{
  "intermediate_size": 1216,
  "hidden_act": "swiglu",
  "norm": "rmsnorm",
  "positions": "rope",
  "rope_theta": 10000.0,
  "init_std_qkv": 0.033,
  "lr_head": 0.00758,
  "dataset": "wikipedia_en"
}
Each number is 128 + 24 x the weight over its row's rms, rounded and kept within 0 to 255. Layers, rows and columns count from 0. Numbers have three digits each. The size before them is the row's rms in percent of the matrix's.

# q: layer 12 attention query, 448x448, rms 0.0445, rows 191,255,319,383,447, columns 336-391
# k: layer 12 attention key, 64x448, rms 0.0325, rows 63, columns 336-391
# v: layer 12 attention value, 64x448, rms 0.103, rows 0-27, columns 336-391
# o: layer 12 attention output (transposed), 448x448, rms 0.146, rows 0-27,64-91,128-154,192-218,256-282,320-346,384-410, columns 336-391
q191 103:147111117089189142170119155165147132074123124127121096151114090139128147120140140145119138148138133124099105186122149139143152147124173168125113129104121150089088160143
q255 096:098068106167131125100132198126130124120093123035140135087109149140128122172130164110138126121167114139129164141114132159182143120105123170119138140169133151135101150119
q319 106:131106158139121119110138163111111134142130147105157128118071129124103119143106169101140155121111122107114123151123149133077130124145165100127132107138127108169098149158
q383 101:099127112118169130130143151147126138106137115137155133093085092085142086126132138180166119156114180090137075130167094107128134152127157163109152149122085155097090148143
q447 094:152077157044164152112155129109126113089111145119125145145138128185156136128107130088134164166145100154108158157140183165168152116138144138172136160111115136101106132156
k63 100:133086132115195155116112149142131123154134146070139118107105125061124165140152115105094136156111116142098125113151086142139146118151111125152135137124126144151098148122
v0 099:111149097122126156148134149092105106129134169103132149119120145128131162144138115142113130120129101138149135078135108126108144121142141135129206139121170136117129152149
o0 108:121170148143092112150082140103122151136189157121122124089141154124131142102119108153146099169155134084087138148102133136139110119097133141134127132142137117139137176136
o64 102:120129152129125128114125144136161141103136123094139127128148098129119131119155109144133132110116128075122121150122093098135105127107123119080107113074102122150096107139
o128 103:137110124133149122151133107156104104115118119141125095153148102150101137153171148130137142101130095123115101110106158150090135096144113143103163147105092127124133103116
o192 086:127127154121148141122041134147103120135141144098132136163142117112131166162164151127128148144144121151122080111146093093112151102170119117125144129150160129096132165138
o256 109:119113145109157166165021130136140104137124133135100092144136137123113180120147163121107132133134148147146090146141082112151139092137111114091171133149148147119155126146
o320 095:101157155114135120141112122107129075103131130195112096115148168124105110140146122130128099129161116144127114110112080109081151132121130111134111131119176148182121143131
o384 090:180138166143157164106149111147094140099125128151131138143154139151139113077122090140124110103160095165108142163182121094106132131133095133176119148167141137089123076163
v1 098:145103128163118105144128107106169130132149134173113136182123122152135140121132096116146110140139129140149141131128138101164139154151118145123162104139162155127112176143
o1 110:106153134155171117121061140111145124150114154097108147134134073153102113108072137119134141150133132165114125137147102089130103124086117133142135123129179118150147147127
o65 100:126133121116130105142107148106120091128096132093102124117144096143143097102158129125076099121136205134153103138159142133153139094134146120143092146101164112118172153148
o129 085:125144129130157084091060112126097110146127129127131075099122142108139130121125088080123132126137149138144149153094116152172104162144115110117108083124137132087131129150
o193 091:128166131143090140099080152126113094126164145122120093123081123119131094146136118125126114119113116130129161143117120166154129134113135162114086118145167138113112164102
o257 107:144136121127107129089085154143109114124140113123135085119128099109146099144114107116127149138163114120119151126108106143157126094128128157093100131134133150140148161102
o321 095:129127131111141149172132183111183139133162126128138125117144126135127171130137122136146125108114097139110121142120128151145108110114120146176150089133166156088104176144
o385 104:129124144154113133123097105146099143164155097129155120156096096161166145144184159102123135147176134125112149148132163110108130124180147118126134108113162076134146143139
v2 096:117130173124085097094118127133113080159160103127115149135163098123152142156127118118108125144084177096143166165124130127172150112129117132138104146140149089144130119167
o2 118:135113093157099106085137136091140120126160114106159135136201150156131113112151130125140154117150167150131135166154154135124160109109141164137176132132157166108138166116
o66 099:161145083118114120169132123138174145134109157144141092126079147123162107092129160116111102140102109156116111118123132165061105138121092151136155110134175126092137135119
o130 080:133115092101129119150058131098169159142134106101171104112070081145099105126141118125103096142128107129160108128172188117087129118123161175147111159121074133050132142116
o194 090:131094151146125114107098135115145132150117130120132126154141116174184157161168148117115108153117121111110166132104142139131135144109150131164122114133134094150103164142
o258 105:114121145140142111087179087163157141112127147149124159149188140143194226148153121121114093165098131142091191136140107133095168122135124142154108160104145098138129122161
o322 099:125133163159081142127071139116116151152135094091128141122191137146135113136148079180151125122149146111168105145112110152167115110143150060143094116162106098174137086113
o386 088:139087124162138119130178148108126146163143130134110153104193072145109135140100139140138084136106137148103135112105148121188157140127126096140130168089136109162140129095
v3 101:161122161105117150146120118131163147103082120132154167094142137159172140109135108153121105150122175132108166076093128135153101126067127139144099127114123129119111154127
o3 104:121090162113144111146119151136133131124120178164159128133106154093135180102141099104075127091146115103144107099127115105110090123139151145104112139160150082128182128140
o67 101:149106147124144118110089142165146128115142138131146140128114152099125168139151095128141115114148144103129098107158076138145132129145176158112178162151151140117141151115
o131 092:121147114098180149134078127088113110139158103133138151110088140124127147162122140177126169132106153112140077101179094125159128107149138168158109161124164148150153139153
o195 098:141119101117116178147132123147162093169122093113123078134125120118171080106131137177112142118168133146136164130145151122107111145114127128126129149130147131137142135115
o259 124:120126141113106191114124129116130089157133129111142134112138118095201093155144148170108125134151107109126148128113127142111125152086132120098149124096148132141120179126
o323 088:089147131162129132136166102102133088121152134139126142122110132113134136129137128146127105136105165174147166115139139142167151115155108141126101149107103116133154128116
o387 089:086108145110110144144064115130159127115108103133146095100125107107140100139122122118115158100104109144157101169110147122117125176162087132141115123079097058171160100135
v4 102:174129139162126177108144113119166074118114115148096141095096149092144156141133124122130140163160135133172103140109137155145171142129127123102133144097113143137109177085
o4 104:115145125157141138161091127139134091123126178148137138171126117181142100150105129114125088149138136140149130153085097127090088134130115132108134111117149128172103176127
o68 104:099106110132126134133121132130123161099119108099129137168170107148103119121108115146132105087123142104120143111157148132106077113139129150134078071124097149127134118136
o132 100:130119059144147147174136118161110134108120146191170128168160092162126189129137112169074105132102113154088140088158118124083141094126109155115110127161124118127115112130
o196 106:091155104142155148102155162109106119096135146135116146096092156107139156139133110099135154114125099143124085140117090142132146123095139143096136125124113100134109153139
o260 115:129147105136123124086206157115139100133132125131086166089140150129145168107138132086114123154144120147153101170125114124136137113136152140139134132095117121154124144132
o324 092:141154181097129132116082139138178124152080164148136142084115142105130127130147143103125112184172100160182164165134125127142167142158144081140123154106105115155137147113
o388 097:124118123122133135111119099145150150146147168111133145137117157108061115106182141118175132132142108139143135140172107122151165136146102112140126140118120143166135123149
v5 101:097108141096106102168110137097143178098130128139117097126129095170180093137123135110112128135086127146136083087180178117114133096088129140112159144109108116139140164135
o5 109:082143137106125110173109108119105138143130117109119148108107123113132133126116151115126102137098121076057119130168148138135168083114138113126143130118133153144109142148
o69 107:131123095127090114093082118151086048105135137149177130119102135119115106094102100114112103117154147114156125116120130150148155119136133126134126150132138106130153127129
o133 087:100072121145180121121130117124131133149136085105092144142135123131134098115105149103132152128145142159121114147144159119102118112132130092109121157135114133148163124111
o197 103:125125140116091129141116130084132152140106117153092122111115133114092099167069084149139118118139133118118095142141139059126138108144128167115098127101100135107116147156
o261 116:130160144117119177131086128134142124126113129120093123168124127122094104174117106122187129145091107109116114122174124100140134125109106140115106125113141155106124104126
o325 090:100147151127124113124133152099122123141142129104135091111116107141154157135157149123121121104112100141148132111145132138127150122123159148158143141151170147131081145119
o389 098:120141167090146106159092170095121113177158064118105150092144121110108123131130138126151133148147119099156164137110077119099126144164115149156120108128167113120139155147
v6 105:140106109127147149157091111093125144135108117116157083125096148106124102099152109114152148133126070128107137123101117116150091101134112123144157153139130135119154083105
o6 093:135135127097133113124097134102099137088148177150170180115135142093136142145123106118133142082134142129147141141162141127140145141111118092157119112149153158109151156102
o70 096:128115123099192132109104108131144121147152124122128131102105109118142137097080129138127134071108161116089122155112131109132146108123118091121123147163138180112099106113
o134 093:095153113130154155142207085147152095176128129140126152152173130156079078135167194120108105128158143089170110099122092139131154121099137078141115139092099099144124109135
o198 105:122135099118119132115105121132089103165128131098123086135125163159117152109111101111148145128116134157097112141111152099156119121105148143134162150113108131117140137131
o262 119:096120131148098156141124137103104104149129129115121136148119162118134150092139101117128174118148119111153133165105157093146137129075131147104153131147129125126118072133
o326 101:154134143130095094130112080142126153174174117134129119125128113171156130170127125125122116116105103118091132126123166101081085130149134123126100118119077140092101108114
o390 095:151159105123106105150095111125123098119109138164146137161143153090129113147100131187113130124107153117085156132160161144118137151189135121087115137137122128143115143134
v7 099:106127094106132167143138100104150160098177108093137170089120140147139137111149140164127123167124161121111138089115158114127121109152152104134076135134120132120083145106
o7 122:110157134084191128130097097177117117142105105072127126082136149130111137121165108135146119130136115139137135134095135121150143092132074130143127141120134088141094123124
o71 094:132127079103135138133118109113105106130125137164127096124097109159112120124118146150136158106127148173133112163118135113126153082063117128106124127122157145101142123130
o135 084:160075117102170076148096118114083152133135147139123110106108114146131120114098127107162103151113108123136140150131130133128109116121118157133120109132119128078145135143
o199 098:123135157141104177130082120096167135106143139107127089116061087123131143140152088161135147123141137151134119138146134129108174123135139146086097114137089134111126119085
o263 106:114160125184118163145149151132145105113140131129146122122124070098134158152130140137108134098127147134121126089167162149128128148139159111137097112109115123059133145068
o327 095:153113160159131130135100120105134153181169125155102136131187137134126109098135121132126095114135143096064140105119088133146167131099124116120126098152127105193133119146
o391 101:138157159153119114157085115140151113116114149110086115179149117131107160114133100110144123098098142138116126160138096145104171122122109148125095148153119138177102121148
v8 098:116141113148130142122133073043136106098126193162149147144140146136140144114167138103131101155111128150128159149129096126102133097138125130119109160139107141117126108124
o8 103:099096116145129090150124121125144128138120124129123116157135153132147140152160092124146118117120139144139104107140163160152094158113142119092089167135107136149129146155
o72 105:105116129161170116143138144153172109137144114137143130121103170148126145141110119151138144116150148110165122149120179155146118128070137127109110129089147153164116136148
o136 082:161179097067158150116225181138131148099118139147107141185085169137155131187141106114172165142131104134169173127124158155155138155124135113120128131114122140141133113138
o200 098:124116109116076147093109116142157108148132168128105137103116114112145108152131129104125135164132124128068114147121098151154168130133145143167117166129113159140168156112
o264 110:145121140115130135076140108152137111167131136174144165130159135131148130127121135106078170144122138142079171184155141142156137135164158125089145155139123134122107155146
o328 096:137116127125131136085171106116109117109081153114142110108149078130105158112174116118131116165127149142141186168115104104121148148149086172135115151106069164130174097144
o392 099:122169128142133136139208148109161129146158104149165139099130121173165111124134129140063129118162154122092117113122153109112148115143128117145090166127120168103120141139
v9 097:125084144137175133161104121151160154143128146151137097103123083116167148091165137106127137114163145154169132113108131144141151131134145155135116105131152130107136088164
o9 114:106101176112152110100110104143170129124104152165065131123094175123133177111131133109135160114117162116128109100101169127148114085166155147160125149145133161117197120138
o73 096:131141110119069122102127156113122115110117142150107163171067134122174153134127120108112129155133166089142127130131147142126173111153146093155087146132145105113108155142
o137 089:092114147115142114156089161157141088129105136118094182116089143120145127140096155118133136141111093123095076111126125118095158100118184074128137099155118089133143123096
o201 094:105117105125142086156198126121095113128136147080121139147088150144111122152130160115126161131128153114163104110102098163175133134171137130101160139182101121167098104101
o265 105:087117091087148088177118128089065142119126160116143150122124135140090091171125149131135150139150101147149131122134121148176145158128153165111136122159105134152127118137
o329 093:149140141138165127139085106146145123109107119123113143098131100158158156150141137157154127121124122107134148122091143129143151134120124155140131108140100132105162156152
o393 105:161160121114155129091124122122107134117161102114114118094120152147123101138114128120124138114097154088131096139128109148121158130149108147193085159163090081174160116135
v10 101:104101121114126162093130160092112112129123157142156092102112127166111119148109145138093152118132171117159116153123149145125155124119119129127131174113100137150158131157
o10 112:125057137145172160111178125144154105136122109148139143084112143130093117096089135138151127136103151116112099156110121119122113133127120130108162140115155142141139114125
o74 108:067092136096163125124181098158123162109133102122124145133133107084160123133157135089153153130109117142152136108152119137104117169129129151113103127140149139091098181105
o138 087:128115139095171109148114109132134135117106168129170152155093102087166130166129159152111115106124159096085085137177125135132093096124151133134094143168143172103131144140
o202 095:072182161152122200099120132102135124155110145137143116148117159150106122130131094097144144110127143104156182080159111090143157125085100135081094182131091114113121122082
o266 106:147130108171085213154147124117159146128092115145132073119107157128128108113124076142111146108111137137125145102168113144140129121093078147097112118118125103096145139074
o330 092:168096146096171122061157134115128149129118115182123152129137134149132134151125100111127160115104159088153130136163127137162135086117153104131120153128142120144105121135
o394 096:148094183149156083133152147132171148140133071179165113110124126135171126163126133123135136138115105170166149105087106077144125163129136148130141153140141129098127147119
v11 105:115091143149126187168121101133179122093143146117130137134140139112119085145135118132133078067130164116139156088104119121123104104111111091121128169183146087124144079179
o11 107:081092124163125138136097121100127130131106117129091165108127116104154160092179117125156105158131121122134161190112119152133137155137114111139140137159125096125111151146
o75 106:101092050154096154106146110106097110098126092124094123111142125136145159132165153098125149132117124109124105172109126121156163161125152181132145118095115147142152115140
o139 084:159155149136126130148120142126108100096098124141089137087128077117149175117149154170126163137143116125116137119095146084120136126165079137125158155064088164166087103135
o203 101:135115172129144167147052130132161154147141141099122105152145124148093105114127112123152112102097175068135199142118101108122119104127145106104146155144133140094094112123
o267 122:111114114118166116103047142131153140136169135135114152137113101115098117165099130134132086113108137140132174069161116134121096095125137104102142138138122125101113129142
o331 090:176130121142141068145123147194171100109137109175103139134159149137190112113095114133151117125141170154168158121142106124151148165142106129137117127134182157119125116053
o395 092:138153143133134135104098136171081059144130135176171117099143184122115104129117113136120113141165146146129114100123152146113154131095155148112075150112158170156119193106
v12 097:107116118087121165088139100171133138107111111141106146129131148150116129091140136091106123151129157103148112093142135071123115089165148123175185116121109126127105125100
o12 106:144116132114127144170143116144123096072140099158144127111159182091135109099146143154125191078116121122132148116131106110147118142188120155154147136184114088152154141075
o76 098:112154119143129087147192153140146153139122106158140142119105135143087106149086126126126116118151130132143153105151115132115126138136137142121068093170143097159144127101
o140 088:091156126142067122133171160168132106162127123114123144100136082147128099126107152108174160130122134081124094106127140115134123149101104101171085103113076099106133137136
o204 095:112117124116152112104151138096135164123131129131136161101109154134197064132174109158080124103129112113120090140147113162100129109125099168141099127126125129128115110144
o268 112:106157123110123077069220119107172149125114109126140155113131142135172039120149139138090106123154137129143130120145094160138117117109075106120119126102133137098122116088
o332 101:150143138139140136141166158085138118129126114161130106122142091124119109100163153141158129075104140128149127087087116096114098089156141129111187103137118069143112124133
o396 099:111098122110111133108156123085141108082133101158107121151183172163148163090190140151117115136136149129110152164158105129174118142129112071121153103128180136102138139129
v13 097:122113121143123151142103149144107092118132142140121132131152132136081146133126139152118110090112132124134111130122121163126144081125158139167159116147149172119089137158
o13 107:139141122126109153155176133111148082116165103153134123116099125132132139119113095125109143109145137145127150115126144136127106151156114129174124157115083168112128105116
o77 103:150110150138099146126185158120159106133140120093083122117160140126140127118137145132153091134138165109125124138132141103155136145116123107174131078164059123120139099134
o141 088:097127158128137111176145103151167137127112132093149129119104124145167138099157162147110135158154095134154121127131137110099190108090106138096142136118106116092126143119
o205 096:151157150123164062129093101122161152149126128149152090140139110120163145149140128112110104115146138106119141124130080152129087140101090161124121127121162134138091112121
o269 114:134138094161127071139144126129146139137135152119158087155110096102117179181171090145104106140135137128154138117101098141129121160161136109114130134121121115132147142144
o333 099:115124196114130100116111147137137109139122123131109167143160114128126167144130111152171143131123139132117138135152137108136095118187115155100115134143181162156123129168
o397 096:113137112115147109111098141116121143125127119156145147101141140129080135152167143128141151127140093136148127160130171111078143187141120136134101169162165123120117131109
v14 100:080140136139131127141117132153092115102118105167118124137117101161107129142149129130146111139152077142122123139107151136074097134152112092107065143118136090110105087118
o14 105:156126105121162129096103163088098122142104130118110161080150082122104162091112153141119152133119147110147134138127114094136132168112128120116124147128129095070097114158
o78 104:118140093141128108077101127132160104137135133085136076099154101157125131114146128086128140137152170104167162126114112111110198140148163126157132154093086183121145109131
o142 091:142137090101096116100088108149107140099133128170117127109147150115134125108073080143137141139161095141165111140061121131148111151107133109120166085165142162140123114107
o206 102:129164130123104119147147126129148102119110101120121130177115119123167123123130130132095111089075108140122099150124138143128119154157128109085103095131142105131140100153
o270 117:123145135118121090157139096127132140116109104126111130172138092117137112093134132113129146125134114120113111111130166111116128139148127115047136137134135126143123100130
o334 079:141124112141120150120154154124098097103120122180172104135148127155114126183108129131157134117102102144119109117073098110093102118112124121136102141153130064140162156124
o398 095:170137116166122091119109141138095109128135138162147090132122103099105148089139139127143126077129123130104114097177119093126136102151156141101104134071207129122122132145
v15 101:145124153113067134125146166135130129124092149112184104123133094155119162143119130114147072117140132104082120124169117132075154118135098165123137167120144118159113130125
o15 107:145153171152120127130144150131134125154133137144133151075125135106098113135178101093139134133108133157101137097142098132128168150091161150144158139148162135171150095086
o79 106:131135154180124125082148144140148114130107116149147157150131193147148154113121167142116135150137137167134139141120133120119143155104094173121129161109125141137096131113
o143 096:154130167090109169115164145108163072131136110135094158140142107136123144125141140146115078176111094153094132152135137143133125146126115191092170117152106147136091096132
o207 090:121117138111073097111179116088112107170142115127119159113128080103136153127097121135144152101172128141153101106133176092122073135124131130168130106119126172098147138104
o271 101:111130138098098093092141119073110143148129143142149186085088082132143147127121129164135115082107118161152073073152125096135137104133136132096129121124131120141178122144
o335 101:091107142137106109142141124120152137135112156127156154144153147139090131149115150151111112077082105131124130116139147149139124128129085147113150128143184161113132161133
o399 094:136127146154124138144142143172142141118158138157107129139107144145112144147143148153141126162076120163084153114114154113155170128123169129098130103112135122130119094130
v16 099:123160124153130108121117071138148141148096108098143109078160163104157112130158105116163128134077149137093123131147106100124139143112136144191148107138142108096137140097
o16 119:143137062150106118171130078129146150145099135093188115097066091142148138126150100113122115136117165112142166159086147165092148138098158116118125144150116119130056118106
o80 098:132110154135117135132054139164102124088126116113154100173110154128117151161131115154124153162146084152137142178090131122154115122140122133108100149101099146110165120130
o144 090:123129126123084146087118142156136116098128149128133091098083135130098135067082136155098086133105113134136160162081095120125147157142147122133140144087107111167161110147
o208 088:130112129166157113142125120121113132131140127099135094102153107158106127114121143123100099113118117137123061120142124112136155122138117136108159127146133108095109078099
o272 106:127141083132122110146108109095138140142142150088110121147137148132138170142151106126137095120116129127130103135129124101137168139115129152126175134119102146099154109106
o336 099:135129148141115143112135144133085113147152150134138100119141146134145111123104138160144131126139187116080103144165129172117134156081140120175133129164150054099116107123
o400 106:149131102125108125156118156155080092129106103138129123103090116135126129167093131151123145146102143139129140094115149121101138116116123095126115164152166126156112146108
v17 098:135131122106142106143136143154126120124096095111164133157132102197118088097162124157104113139140167160126128096130150146136147175166094172122121098108116103060144108090
o17 111:113108100136108151136091130140131108119114141126151074162152128107106073121131133143111129109141129138119125160140092128132131209140128188134131093118090078132105151132
o81 098:101138067142152139148115086101136094081150172132092125134146137116068161136137156125115118131152120138139073164141105149084112147142122115106215152098102125154127134113
o145 085:176120130100161191083179139145115102118170059119165115157123132154110145157099119150084137166163106100110076168129101146119130134145151135182108126099142115110138121139
o209 098:112105134130146158178139157187138130148073149134137127130121122141117120075142098127110115154112132146163131123130129143134124126125143138112128103168149111136143078150
o273 113:120147117137158149163110142159103112132108138110125155167151142155158136104182105103094170107159130138151175100131117135111102127115111126128129150147128115129103101118
o337 095:129124105137142167091132125119147157105116106131165180143137102145092138113114119094121133123119111145127135085141132096165076129158075177085143097103131144115134144098
o401 085:100112086125110117172050114078138108129157126096112086114131167155158161080154136071173134123124105129166119128173115113167111108136169130134150131112111125184111159112
v18 100:102097118115146162071126119129145106127129128117160133134122119133137139117127143116099137106110138153103130164104156096165134159124078173153125173155111111106110102132
o18 102:085129146168159169140119167069122143115104177139146104139125137154134068114132108130163095183113124175104130166104080128106143139107147070130152113082095124156120121104
o82 108:108158170136086142161133126102085143177119141096119119092160095133090116139120115137136147168118128147129145100113111148113151137160159084123129124091051088159076123103
o146 093:144147137100115131183144109119143131148092154146105130127124149128115120171096115096122158157147074156115117121140187103096173116109117106154101127114079084102099125078
o210 097:141146121161116138120096130132130127142148145110121179155110121100169184117080111141118091137142165104073132166140146141116091183166140150165119112177145154124132159160
o274 114:155135124214144140146088130146158118139132110155120121104123179107174218111076123124119097099164119111107135160128139157135112133152135123133147128145133131101123176165
o338 089:120096079082114127128120076125141164109092129138122074139093099107116159154078126156133143123100093111123112163138119146095129135085128178109151146151144132122089134116
o402 095:137068103110115089139159149145095132092119160139159130110092145148086125134132177138097136126123114147150139102117124176135099091129131123096151110148151154158144160144
v19 097:118106147152093107096136087133091133115145109143150127130117114081095129144150158158102130129164068134152149143100118140111104129111140161169206109134105141147096089142
o19 114:123146129133130124125122134126149190097146125119117141140107142164135152141121123122101117136130091128080135121108165153131116092096164133134092100147146157161106151112
o83 104:135117139140134123153136159140162163138100143154114150150153101149134171108079139128129127101126091167073135113137139118127080101123154150079129120117075156143110141118
o147 077:147124125125118152152078124152120134101114128147075163086136097119133112147141127097155118160161153169111148106152099135122146118137112146171129145168192090149154136121
o211 094:116139112141114098142098100102080121150132144137122128151121142140136101120129138138133138109130113108147138081123135106104122115081127169150132127153088146110130113109
o275 114:121146089124126149127186128107082146107146122113128133144140125109138107080096130148147169136151138117146136078144147113105104115111128100121157122147132125140132085136
o339 089:136147118145104125136068067122132170131156175128056116096122091138113127149154161147130108146158108183090134118120110138134134143151112173141095115139146145121139149145
o403 091:137138169076152153151090105142120124107129113152133103129143097157168109143112124130147086069079087114082100169118146140129141161106113148178110118126139176121100102154
v20 101:111126104136124153138131148147138126107119103131134139166113111140160126107120166112129135168113134147135143141118130146128135144119110147130118170120147108122150123178
o20 096:141092142091113127135106109134176180113149118157134114152106139146129096161111136101127146090131109133143124103129170165133103124131140164137130122095111112119140097140
o84 109:111115127147118106097098114092158108126125135152104138154136109142139131172100092151133173142133117144106113164113134134100131143144151125086113114101050102125131125091
o148 088:096130146124126129093142115104151124185139162136158177119152110132115090116137165111135110116140153138106153122138131162164106141102145150166104075081126152115116145107
o212 095:120127098133134127098084102108123104108129107101147151155108158139139133082103143100086077113114147131176109110136099125083126113157117139115146134135137100083091122123
o276 114:131095121124137154118079125129118121105124090111126168120124145161107146092161144144111099128109140145129022147105107143103141106158151095145133130143136121134077099135
o340 097:145139120105148159090108122088188112127114100117095153201094075128126114129179130124147114101110124176153159101120089097116129121115150111109115159121097144099151159164
o404 096:123126139121120105124095109121149145152156119201145112134119105160153135094114175147141116139112134127133161126143110087150135123125163145077146144144144119069139172132
v21 101:149144159114107110185110108116164111142115073130150120137128119159104101125170109165196106141148129094144142142156159099161113117149085163136127171133129110149114171124
o21 100:091153094172113152139119126155142079089123112074194106110181147160110112116135100125143143083145131136183162116110138128119147148120071113145101183143137126096126094149
o85 097:128140139120091129134152177102110072122150160120155149115161119148130156120121137132095127133172174148140167140145132105138146173130148087109110096166148189125111077160
o149 095:121138127131122149141162128142125134128130179133134142203166111106141131104121155103156103149150146132107069125165070128086157155097145145139115088125130149131124132130
o213 105:141129148135119165098110138117150135115110094140127121130165133133125120103202150131105146134130095119115130139154151073108103115124112127134106158097162106152132177155
o277 115:163138114125120109126115138120109131148159082137123113123147163137121164129161135159106125100161122099111149115125142102111117145161129102134123147129112149144151126141
o341 093:152091169136092111155197143129188100138115108135179096151104101085164125111146123127120114107138115101139143119107130138134131100123126136146165099144131145162114167132
o405 090:081125089125105081136137103151144098110117128149136130179146156114094152114140127119102133092116063130133166129081146120113158143160153118119092114145123120082111179114
v22 099:135132135131085129148144104133099129095092121136134128135091119074167158096181138131146111144149125129170134117121157156143123147096088154142122136094111153092146137139
o22 104:123093159157107136112160126146148142113135096104133126113112115112120126094120114124151134093109112108144110120143132113114126129124086162094147151182127075104123130099
o86 102:154082120106141134102117119112167124140110121127098138112139167133149105145124154116125164127118079111102102115146159167098109097138171116112117114113081074140116111113
o150 093:116126142126152143107170157131097120081122128109159115110092140158083116134158153118144176130122092129126130157157142122121158119166120153151098146099157090120122139153
o214 097:119133132107132116163100152164153146114143152138100121136110159121153162134195129156126186136117135159132135126097123153152114144127123115170119120122141133139135129157
o278 109:155117112105112154177108126165139107124115139124112108155138103142158113130155162142091160156134151150105142143133122164140132122148115152097099122095141145148115098133
o342 094:117129174136141068169183146168145123118137106161163122164083128145111136140143137101128120125102123112176167134114109136119146161109120138181113152157168146116122163102
o406 090:140122140124135126148137143152158119112138085122203148123113144131140134122081144139144128086133097112129123136093107133137110158151129108144143121170124109134147154097
v23 099:128181143141089167086133117099082105119132161132130173116117129166121151091127173174088133125125100121129160097162145122111107167086108142086148144143121120084163118148
o23 117:140148129123150088147156110155139093139083124118077114075054128125145145129064178153107113113154146084155147104089142141152147120113115131169124172078118084127165138138
o87 095:171118074124100152148230109141118093121147142124140126098091117133136086126134111116141075100103161126161126076103088113114167133131104103127093169160144120140150125128
o151 103:132126091117145163127226105127123159105165109138088162132087115127197132135135086112101137135157136144111144149090077114128099157096130166072116156109195150162120135109
o215 089:121109125172135097111149162137106149140157148107117159102124161153142107143173144162148128133128122136115128151115104127114099131173126152137137094093117152129144105155
o279 103:137155090157108114079143127116110170165183122097126127137122137122163112128138137181126134157139115164117120142116110145081120109129128112157158100164114145130113096137
o343 091:116124118125097154083185086154097143137118156147120137118102146081100115143179136104155174161116106070117102162140111111119155151118104166094113137123132142146099145123
o407 103:093126104146128090123144116150158156161117147152165110135126120107055127125094131127101146145183139125088128172128128126100105125144153139131132154134116088117091131127
v24 102:129096124143081101123147120114092149129124127117128138093064139094134125149146154112129140138155141097109115134148126155124122132124137121132124135115091155151151072158
o24 115:117156142098110147104177126161131145102129145103123162133109117112146120110107120112146148133087132119108144116115136110155154075129128166158101110128144130126148160118
o88 104:120150145130159153163132143131147116115149106134120148189135127138144126104118167114126077137068117118138113120104115111132131115136168127133133105133122117150099157123
o152 095:142127191153153160140157162175110096144124128112132131154128131124105103121099122136127082118131119096123143120146105120149127109122162111147138144126160087126155149126
o216 099:086123117147098098157130132108118159060098133101107153107138110102171158091152114139137132128144134124126106145155101121141124201177139096095126133147157135112125085120
o280 104:126135118149152082111149085092127157131092155111128151122138147125152148104161123117145113129135172130155071122132146107094119168185150112101110144161150125078153102113
o344 094:123150171113091119103183096124114124121158121124138123106146121124088106124134103115139092173152105123106146162089136119135129136105103077160104152113114157143125091142
o408 091:129130101090096143146159169114121136137155134149170082111105126158103102150110126129153163121135168137160160111099132149117133118116111131141163112124146112150156133144
v25 099:113157152190144139090113112167142163154113143109111093149197119134140130111167093111118123153083145116144134111115191137118131117118140121147115131131128144136123104146
o25 106:091127138150127129124146111151104142112130185141125157119081126091126118173147132108114122165113115075109123139120070148118131102128111126097064122171137105124163110135
o89 099:108102185127117106150172153148139133157126144141151163106103145108161150132053134139148123140114131150107104111145155106142116151150180091133123146146105127131132128123
o153 088:143105146150165154127153139129120160132129112152114091118125131160096126108156126157145129151149106136093172113123127155154122130137123156092196118161117136095107116151
o217 092:132143108141143139118164075089117127135139117093148158125155140133053084151158143116152121140139112161144118094135132098098101150115137124124126147128124131127093146181
o281 106:162167086107114158114106112119171110169129077094132136138135150166111108104171112119116126162145110098097118122144100140123135124139122097142157112142108124133124154197
o345 096:098141173121070123101075124167168104131140123108057092155180146113095098103161151116128122177147080139130120117090130119101139151155118094145136127071118116116142125163
o409 111:156116131150144099137137140130124107142134140116107109106104121163142122161120138127087145142106102104152148094097122111172116115171097071140116121132089063187143122162
v26 101:123137134089112131121124109155117154116084128128113123105135135134136092184139126126103174123129129123090134167104127163108123109162142122182098134123125133096172126134
o26 112:116086082157144123144131136111140152073132140143147169159150157101117109138110063109125139142132115177154115136080115161128109152108110085079123141118165132147164089123
o90 096:133077086164099141169109169144122168129120137123113121175128128150104144153082125124140113131090120140179159098109096109111099129135118101088095121113094112100130108148
o154 091:112142144119132130143074160098120161142136148122116141168125145140127106110124143163164125122108141137155081138100110120114118112135136176114147138094155117101132123122
o218 097:136132133115102093135135149136090158147098109158099145117113118161134148112136092187121119140142101097111141138143159130133147140114137124147139137124148166153124142130
o282 112:132146132137118118096085098183084137097077102129130134133127096147132090162124058130132071138122134151145143148133149109129124125157154099183133078122128136169143151122
o346 097:108102155117040131122033116136154144125115131130101153136145128154164155120158099124114088143160145152102144173139100151161105156093100104148130097134135175106129143160
o410 090:116127138164144131102115107104134161151151103118123125113144087119107125127093136152119133115143139142135086163132120111149113174090092095128119092148127168126134140132
v27 099:121107078122109147151122106114171127078112116115140124160145120120099130140132075106115122163128123096147113125085064122135117149108096140135139132160139127151141181120
o27 101:117122109087093121112120119110136168126106146137151116101096120140118130121115111132156118117100147170135110142128125130153147148113118151124127130116142085119105119120
o91 096:133136076173144118138128119119091157091153103097100122142117114148179155149148137122132108099130122135107144137163170082097090132161139154122139135113110095103115145119